{
  "norm_eps": 1e-05,
  "qk_norm": false,
  "init_std_up": 0.0423,
  "init_std_down": 0.0
}
Each number is 50 + 15 x the weight over its row's rms, rounded and kept within 0 to 99. Layers, rows and columns count from 0. The size before them is the row's rms in percent of the matrix's.

# up: layer 5 MLP up, 512x192, rms 0.0943, rows 376-386, columns 0-95
# down: layer 5 MLP down (transposed), 512x192, rms 0.0863, rows 376-386, columns 0-95
# gate: layer 5 MLP gate, 512x192, rms 0.096, rows 377-387, columns 0-95
up376 101:41 54 22 31 42 45 56 49 61 49 23 40 37 29 49 25 35 59 70 23 48 63 60 48 32 65 50 71 43 68 16 59 40 57 52 39 60 62 55 33 60 50 53 43 56 65 54 31 32 71 56 34 62 50 40 50 30 40 56 36 58 64 13 42 38 62 44 70 66 60 69 66 51 53 52 61 23 67 65 76 45 48 20 55 54 43 61 11 60 56 75 63 39 46 74 38
down376 102:50 52 42 39 46 27 59 38 44 62 71 49 77 39 36 25 45 44 48 70 33 55 38 55 47 46 30 57 32 64 37 36 52 84 70 49 55 65 65 59 49 83 33 28 69 27 36 33 58 69 50 92 43 25 25 58 59 84 74 42 44 54 32 25 45 56 45 40 46 61 24 62 59 59 52 63 58 68 59 46 47 69 58 55 79 78 56 42 62 47 38 61 36 72 48 19
gate377 086:37 69 46 35 39 50 37 50 74 34 75 31 53 52 47 72 64 33 65 33 68 74 56 61 58 37 70 19 55 48 69 43 40 68 50 68 41 40 29 46 36 58 41 76 49 44 36 64 62 37 31 35 59 50 67 70 35 25 51 26 62 70 57 38 48 63 53 43 30 64 31 44 62 51 53 61 86 46 25 27 58 60 43 14 54 47 45 55 60 60 59 12 51 35 64 61
up377 098:43 56 29 45 66 70 45 36 58 57 62 65 42 60 72 39 45 46 47 28 53 49 64 72 79 47 67 57 69 47 61 33 76 22 52 70 60 79 48 63 42 37 38 55 35 54 41 78 50 49 73 28 45 49 75 51 76 34 73 54 40 64 43 58 26 43 46 50 46 48 47 56 34 47 40 33 73 44 48 41 23 47 24 48 47 74 51 39 27 64 47 47 52 31 50 41
down377 098:26 42 63 55 54 64 41 37 45 60 42 54 60 47 54 38 58 56 34 58 32 45 59 62 36 60 37 57 55 70 27 45 74 36 47 60 86 68 57 47 46 57 49 41 57 32 36 48 09 91 76 64 28 37 42 44 77 43 78 69 65 50 42 49 39 38 58 45 47 43 75 54 25 38 41 42 44 63 82 68 69 46 24 99 51 67 88 42 62 43 36 57 38 57 38 41
gate378 099:52 52 61 25 76 51 53 64 51 38 09 55 36 55 16 67 54 44 75 57 80 71 46 65 44 62 47 35 25 48 54 45 01 48 54 32 67 63 64 41 42 62 45 65 49 46 83 41 13 51 30 51 46 63 57 44 47 54 49 29 47 29 53 20 48 55 11 34 46 67 40 40 69 52 39 29 58 41 39 53 48 56 70 68 58 26 66 56 38 64 66 54 62 63 65 42
up378 101:38 37 40 45 46 44 48 56 87 44 72 44 47 13 43 42 50 36 47 68 41 49 68 15 84 24 60 44 39 47 30 66 38 24 49 28 53 74 54 62 51 55 36 09 61 56 44 42 54 44 68 42 43 60 32 41 36 62 38 87 55 69 44 44 39 60 53 45 78 38 42 27 52 75 59 42 64 64 62 69 41 18 65 49 25 28 50 61 36 28 41 60 67 74 50 47
down378 102:55 43 27 79 41 68 52 41 74 52 54 75 74 56 62 63 60 79 43 35 41 49 79 70 58 50 51 58 77 43 27 41 69 43 47 36 63 44 52 68 63 53 63 30 75 26 46 38 41 46 59 87 77 53 38 63 63 34 27 45 40 44 53 78 36 38 46 44 45 44 39 58 51 42 71 49 56 64 43 53 60 63 43 38 35 57 28 73 53 68 66 58 56 63 39 40
gate379 101:40 27 58 61 34 29 55 43 55 50 60 35 56 68 14 57 43 42 43 09 51 31 54 35 67 53 58 49 31 34 40 57 47 73 52 36 80 37 68 55 60 62 26 52 64 68 51 50 54 64 21 33 55 49 39 58 30 41 63 25 62 75 21 68 55 62 72 59 69 45 48 32 77 41 66 30 49 32 35 37 99 71 68 34 28 52 48 35 32 30 41 33 40 58 45 76
up379 102:33 51 54 55 36 81 41 39 60 83 62 79 53 68 54 44 48 67 41 48 40 49 35 41 43 50 43 54 40 46 56 25 40 53 58 53 54 58 52 47 84 44 41 51 48 52 35 50 58 35 80 50 76 57 57 50 59 56 60 62 37 60 52 33 45 63 77 30 55 54 49 07 39 42 78 60 72 53 31 67 59 61 72 48 42 31 32 59 33 35 86 50 30 42 53 48
down379 099:66 87 17 47 15 65 40 53 45 62 38 41 54 66 57 38 63 18 42 56 78 44 28 61 41 63 38 53 45 60 64 12 68 49 54 34 47 53 40 55 75 65 48 70 64 42 56 96 53 31 49 60 56 56 41 44 41 86 33 65 48 42 67 57 32 26 46 46 40 51 46 21 67 44 52 62 59 55 38 59 52 63 62 42 37 66 34 54 71 47 38 51 38 56 68 44
gate380 098:60 35 53 64 48 43 36 23 16 57 46 55 42 54 53 70 13 23 23 40 68 20 63 49 13 38 35 46 30 76 47 32 56 71 43 39 20 46 33 37 48 53 42 23 76 47 68 63 44 43 44 52 55 47 73 50 35 34 44 20 37 46 50 39 60 54 70 61 40 46 22 81 44 66 45 45 32 57 50 49 44 66 32 55 47 31 22 54 32 60 75 65 51 39 46 58
up380 096:48 52 60 54 61 30 57 22 32 54 45 57 41 57 64 45 44 40 44 43 76 27 75 49 57 31 42 47 30 41 32 39 52 63 58 79 41 61 37 49 56 55 49 52 55 70 62 64 40 61 63 31 30 38 43 43 42 35 57 31 59 43 58 36 46 45 59 90 73 64 33 38 68 69 32 39 47 75 70 60 55 41 55 26 52 63 31 58 47 44 91 24 21 40 52 69
down380 098:40 49 46 21 63 49 79 43 52 56 31 64 53 71 43 66 47 67 50 51 64 53 56 32 56 56 42 21 47 26 34 65 50 62 62 80 54 56 64 51 37 14 58 33 56 69 76 27 41 67 48 33 63 63 48 54 55 34 32 48 55 66 48 45 50 45 67 99 59 38 53 68 63 45 61 39 50 58 74 87 43 21 50 36 53 50 40 53 97 61 55 37 52 33 30 41
gate381 106:35 27 42 29 18 47 39 54 17 61 73 53 45 46 39 86 35 46 54 51 54 38 47 46 58 29 48 25 52 54 64 67 29 77 46 55 39 41 64 50 58 50 31 29 62 61 77 46 69 54 53 58 54 28 60 27 57 51 22 42 57 58 72 72 74 49 38 50 48 52 47 47 71 10 24 48 34 35 43 49 61 46 70 49 47 30 41 24 49 35 31 54 87 42 53 49
up381 107:36 71 52 52 48 63 68 55 12 71 43 48 47 48 48 48 46 27 56 53 32 67 23 60 62 25 60 46 43 72 52 82 37 48 81 60 59 76 52 54 75 50 50 49 58 70 78 69 42 54 79 45 44 15 58 41 49 50 57 48 75 44 66 58 66 31 36 52 40 42 47 54 64 25 55 28 58 47 47 45 58 42 48 20 68 77 29 34 52 71 59 40 85 57 30 59
down381 112:62 60 63 52 44 44 42 36 28 56 30 51 83 26 35 39 54 36 39 58 38 47 59 63 41 25 55 49 52 49 40 59 56 33 55 36 43 77 50 36 56 93 59 59 40 60 69 47 37 35 78 34 26 44 44 65 32 26 73 41 71 42 68 63 61 68 69 51 47 60 60 62 65 48 37 23 58 44 66 50 67 64 42 45 34 53 43 39 68 37 72 44 72 43 48 52
gate382 108:60 55 49 58 69 66 51 63 50 61 49 68 69 70 14 51 42 23 32 31 61 60 45 65 31 57 62 44 57 56 52 66 48 56 26 41 47 61 54 47 28 55 65 26 57 56 34 53 46 11 54 75 62 34 67 54 66 34 32 51 48 41 76 53 68 79 60 20 27 05 54 33 57 59 48 42 55 72 71 41 43 47 40 65 60 18 40 58 34 62 37 55 56 47 66 11
up382 103:39 53 42 34 64 51 40 35 60 56 59 48 49 26 42 37 38 73 37 77 38 57 32 56 29 45 51 47 51 45 71 38 59 83 59 52 43 30 65 36 58 53 46 45 13 57 52 23 76 61 42 56 66 85 49 61 61 47 58 58 44 49 65 91 34 63 67 28 46 48 61 53 63 67 43 26 75 63 52 60 23 42 60 41 79 70 58 30 40 58 29 54 57 41 50 55
down382 107:35 47 58 40 73 75 45 63 26 35 51 63 39 66 42 68 65 62 30 60 63 64 40 68 58 22 51 61 52 66 35 71 56 52 45 55 63 44 45 59 57 55 76 26 52 51 47 59 40 29 42 32 66 43 48 43 64 60 50 67 45 36 59 23 55 40 49 50 55 32 54 48 85 54 67 46 65 77 44 37 60 64 63 51 68 40 40 32 46 59 40 61 63 37 76 41
gate383 102:53 23 60 57 40 26 19 36 40 53 52 41 38 58 39 34 49 59 44 29 51 49 49 32 58 52 41 00 49 48 36 49 61 50 43 66 54 64 62 42 40 55 38 47 30 56 70 50 42 41 43 72 58 34 51 50 41 40 22 33 65 29 46 76 49 43 34 67 43 67 37 29 49 70 51 20 60 46 55 17 75 85 42 73 23 33 27 60 46 60 40 45 48 47 42 74
up383 104:63 48 52 68 49 28 63 66 51 55 39 51 38 55 79 51 55 72 49 62 59 28 59 54 69 29 47 44 63 56 37 55 73 60 39 42 51 47 61 46 29 43 39 21 54 79 58 33 59 48 31 45 71 42 39 52 66 30 40 66 73 54 40 58 68 27 46 62 47 59 41 41 74 48 44 62 47 40 75 33 61 80 27 51 16 50 90 71 57 49 49 49 65 63 78 57
down383 103:50 42 88 61 46 62 27 59 53 51 67 48 55 25 56 65 25 34 47 80 41 45 57 69 39 56 84 28 59 88 60 65 42 47 32 86 76 36 56 42 25 61 55 29 48 44 51 47 56 82 54 21 53 40 62 43 54 23 67 52 94 63 42 45 46 39 74 62 52 38 30 63 62 21 46 68 70 52 57 55 44 50 56 50 47 77 52 38 46 41 61 70 28 39 65 44
gate384 095:60 41 56 46 53 61 60 44 78 76 48 57 48 64 25 39 41 24 29 57 35 81 46 52 87 63 47 52 76 85 53 49 49 52 30 66 63 60 67 28 49 60 52 39 62 26 44 99 49 46 56 51 42 44 35 45 48 69 55 63 59 61 42 39 13 81 43 32 38 49 53 43 46 67 68 51 44 67 22 59 54 39 52 73 47 69 71 34 50 39 50 78 52 50 50 42
up384 092:75 16 59 42 49 40 48 73 50 76 50 36 50 82 52 52 35 29 42 41 65 46 42 57 60 40 23 48 36 52 77 48 55 44 33 42 40 40 39 51 34 49 37 40 48 30 46 62 76 08 12 37 59 42 50 63 43 70 81 60 75 65 60 58 61 76 55 41 56 36 57 30 58 55 67 42 60 31 52 72 50 67 67 33 47 53 57 47 52 28 55 49 49 13 63 56
down384 092:47 58 40 51 46 45 52 56 85 29 58 50 35 48 60 49 45 84 49 41 31 38 57 39 42 46 40 40 45 59 28 77 47 49 50 45 52 61 38 61 54 09 65 56 39 63 49 35 22 87 68 64 46 57 57 44 46 22 30 63 23 40 44 43 49 43 29 58 39 53 41 65 19 69 47 49 36 45 51 38 50 08 67 34 41 32 63 44 53 55 41 68 70 61 65 53
gate385 092:64 26 44 53 59 07 63 51 58 42 42 39 55 47 27 76 66 40 59 37 84 48 48 61 64 45 50 25 39 33 40 32 62 59 52 46 48 51 80 45 44 53 47 65 63 65 43 79 61 57 45 42 67 33 49 40 59 32 71 42 71 39 39 48 74 80 58 38 74 74 68 41 61 51 58 45 41 82 72 24 53 45 57 48 31 70 19 36 57 44 60 46 39 46 56 64
up385 097:48 79 67 22 49 85 39 65 36 48 47 53 32 64 46 45 19 62 61 46 27 49 29 61 58 42 44 62 60 43 61 45 28 73 44 26 82 55 54 44 48 55 43 21 42 49 51 46 52 35 49 54 75 73 45 60 47 66 65 70 59 57 53 41 38 46 62 63 64 11 42 50 44 72 32 38 43 61 62 53 60 46 93 34 54 49 58 43 35 51 25 35 65 42 49 24
down385 095:78 70 32 15 52 06 61 51 50 40 56 66 52 21 59 48 38 67 25 56 66 71 25 51 62 36 42 42 59 65 29 53 69 54 69 49 55 27 68 54 42 75 55 63 45 60 57 52 43 59 61 62 59 77 34 34 50 74 54 46 37 57 46 75 51 31 45 47 44 62 57 33 76 34 28 39 47 71 57 38 44 68 35 44 45 52 57 54 12 76 75 66 69 61 32 64
gate386 109:56 51 71 19 62 19 31 39 52 62 58 65 64 50 62 31 69 66 56 32 77 02 78 41 44 60 51 62 54 41 58 22 42 38 44 55 56 40 11 62 47 56 21 35 40 38 38 57 55 49 13 57 44 44 48 87 28 57 57 49 42 20 37 58 64 48 56 42 39 52 46 45 70 72 45 40 52 68 52 73 66 41 78 48 38 40 48 44 33 31 32 47 50 42 55 34
up386 106:46 46 48 46 49 54 55 71 48 32 55 62 44 47 61 52 54 38 53 64 48 51 41 57 65 42 66 59 44 41 62 80 27 62 45 54 51 54 36 64 67 46 50 34 30 39 45 42 67 52 58 35 62 69 52 45 18 47 45 83 39 57 53 41 39 61 33 48 31 46 29 67 40 47 49 83 64 38 48 76 50 53 45 42 56 68 54 54 86 72 33 36 72 48 39 36
down386 104:44 39 55 44 09 75 61 62 24 60 50 41 32 61 29 58 63 56 45 51 41 71 64 28 36 29 47 34 39 51 51 52 61 49 43 48 65 51 53 20 62 99 43 77 31 55 50 58 79 61 58 54 43 64 64 47 19 45 48 77 64 50 50 70 60 28 59 61 58 40 43 55 66 39 39 71 35 44 47 58 29 34 54 60 51 27 68 26 57 30 73 66 62 56 24 35
gate387 091:65 39 49 68 78 66 47 51 30 52 55 39 44 72 45 43 17 30 46 58 68 51 29 44 42 45 46 50 71 73 42 49 44 42 29 59 44 54 75 47 23 52 13 37 66 30 31 62 42 47 33 43 64 28 22 57 47 35 49 23 44 63 34 45 21 47 52 24 51 56 60 49 48 47 50 53 38 60 51 62 57 45 49 41 63 65 55 63 44 66 86 36 47 26 73 42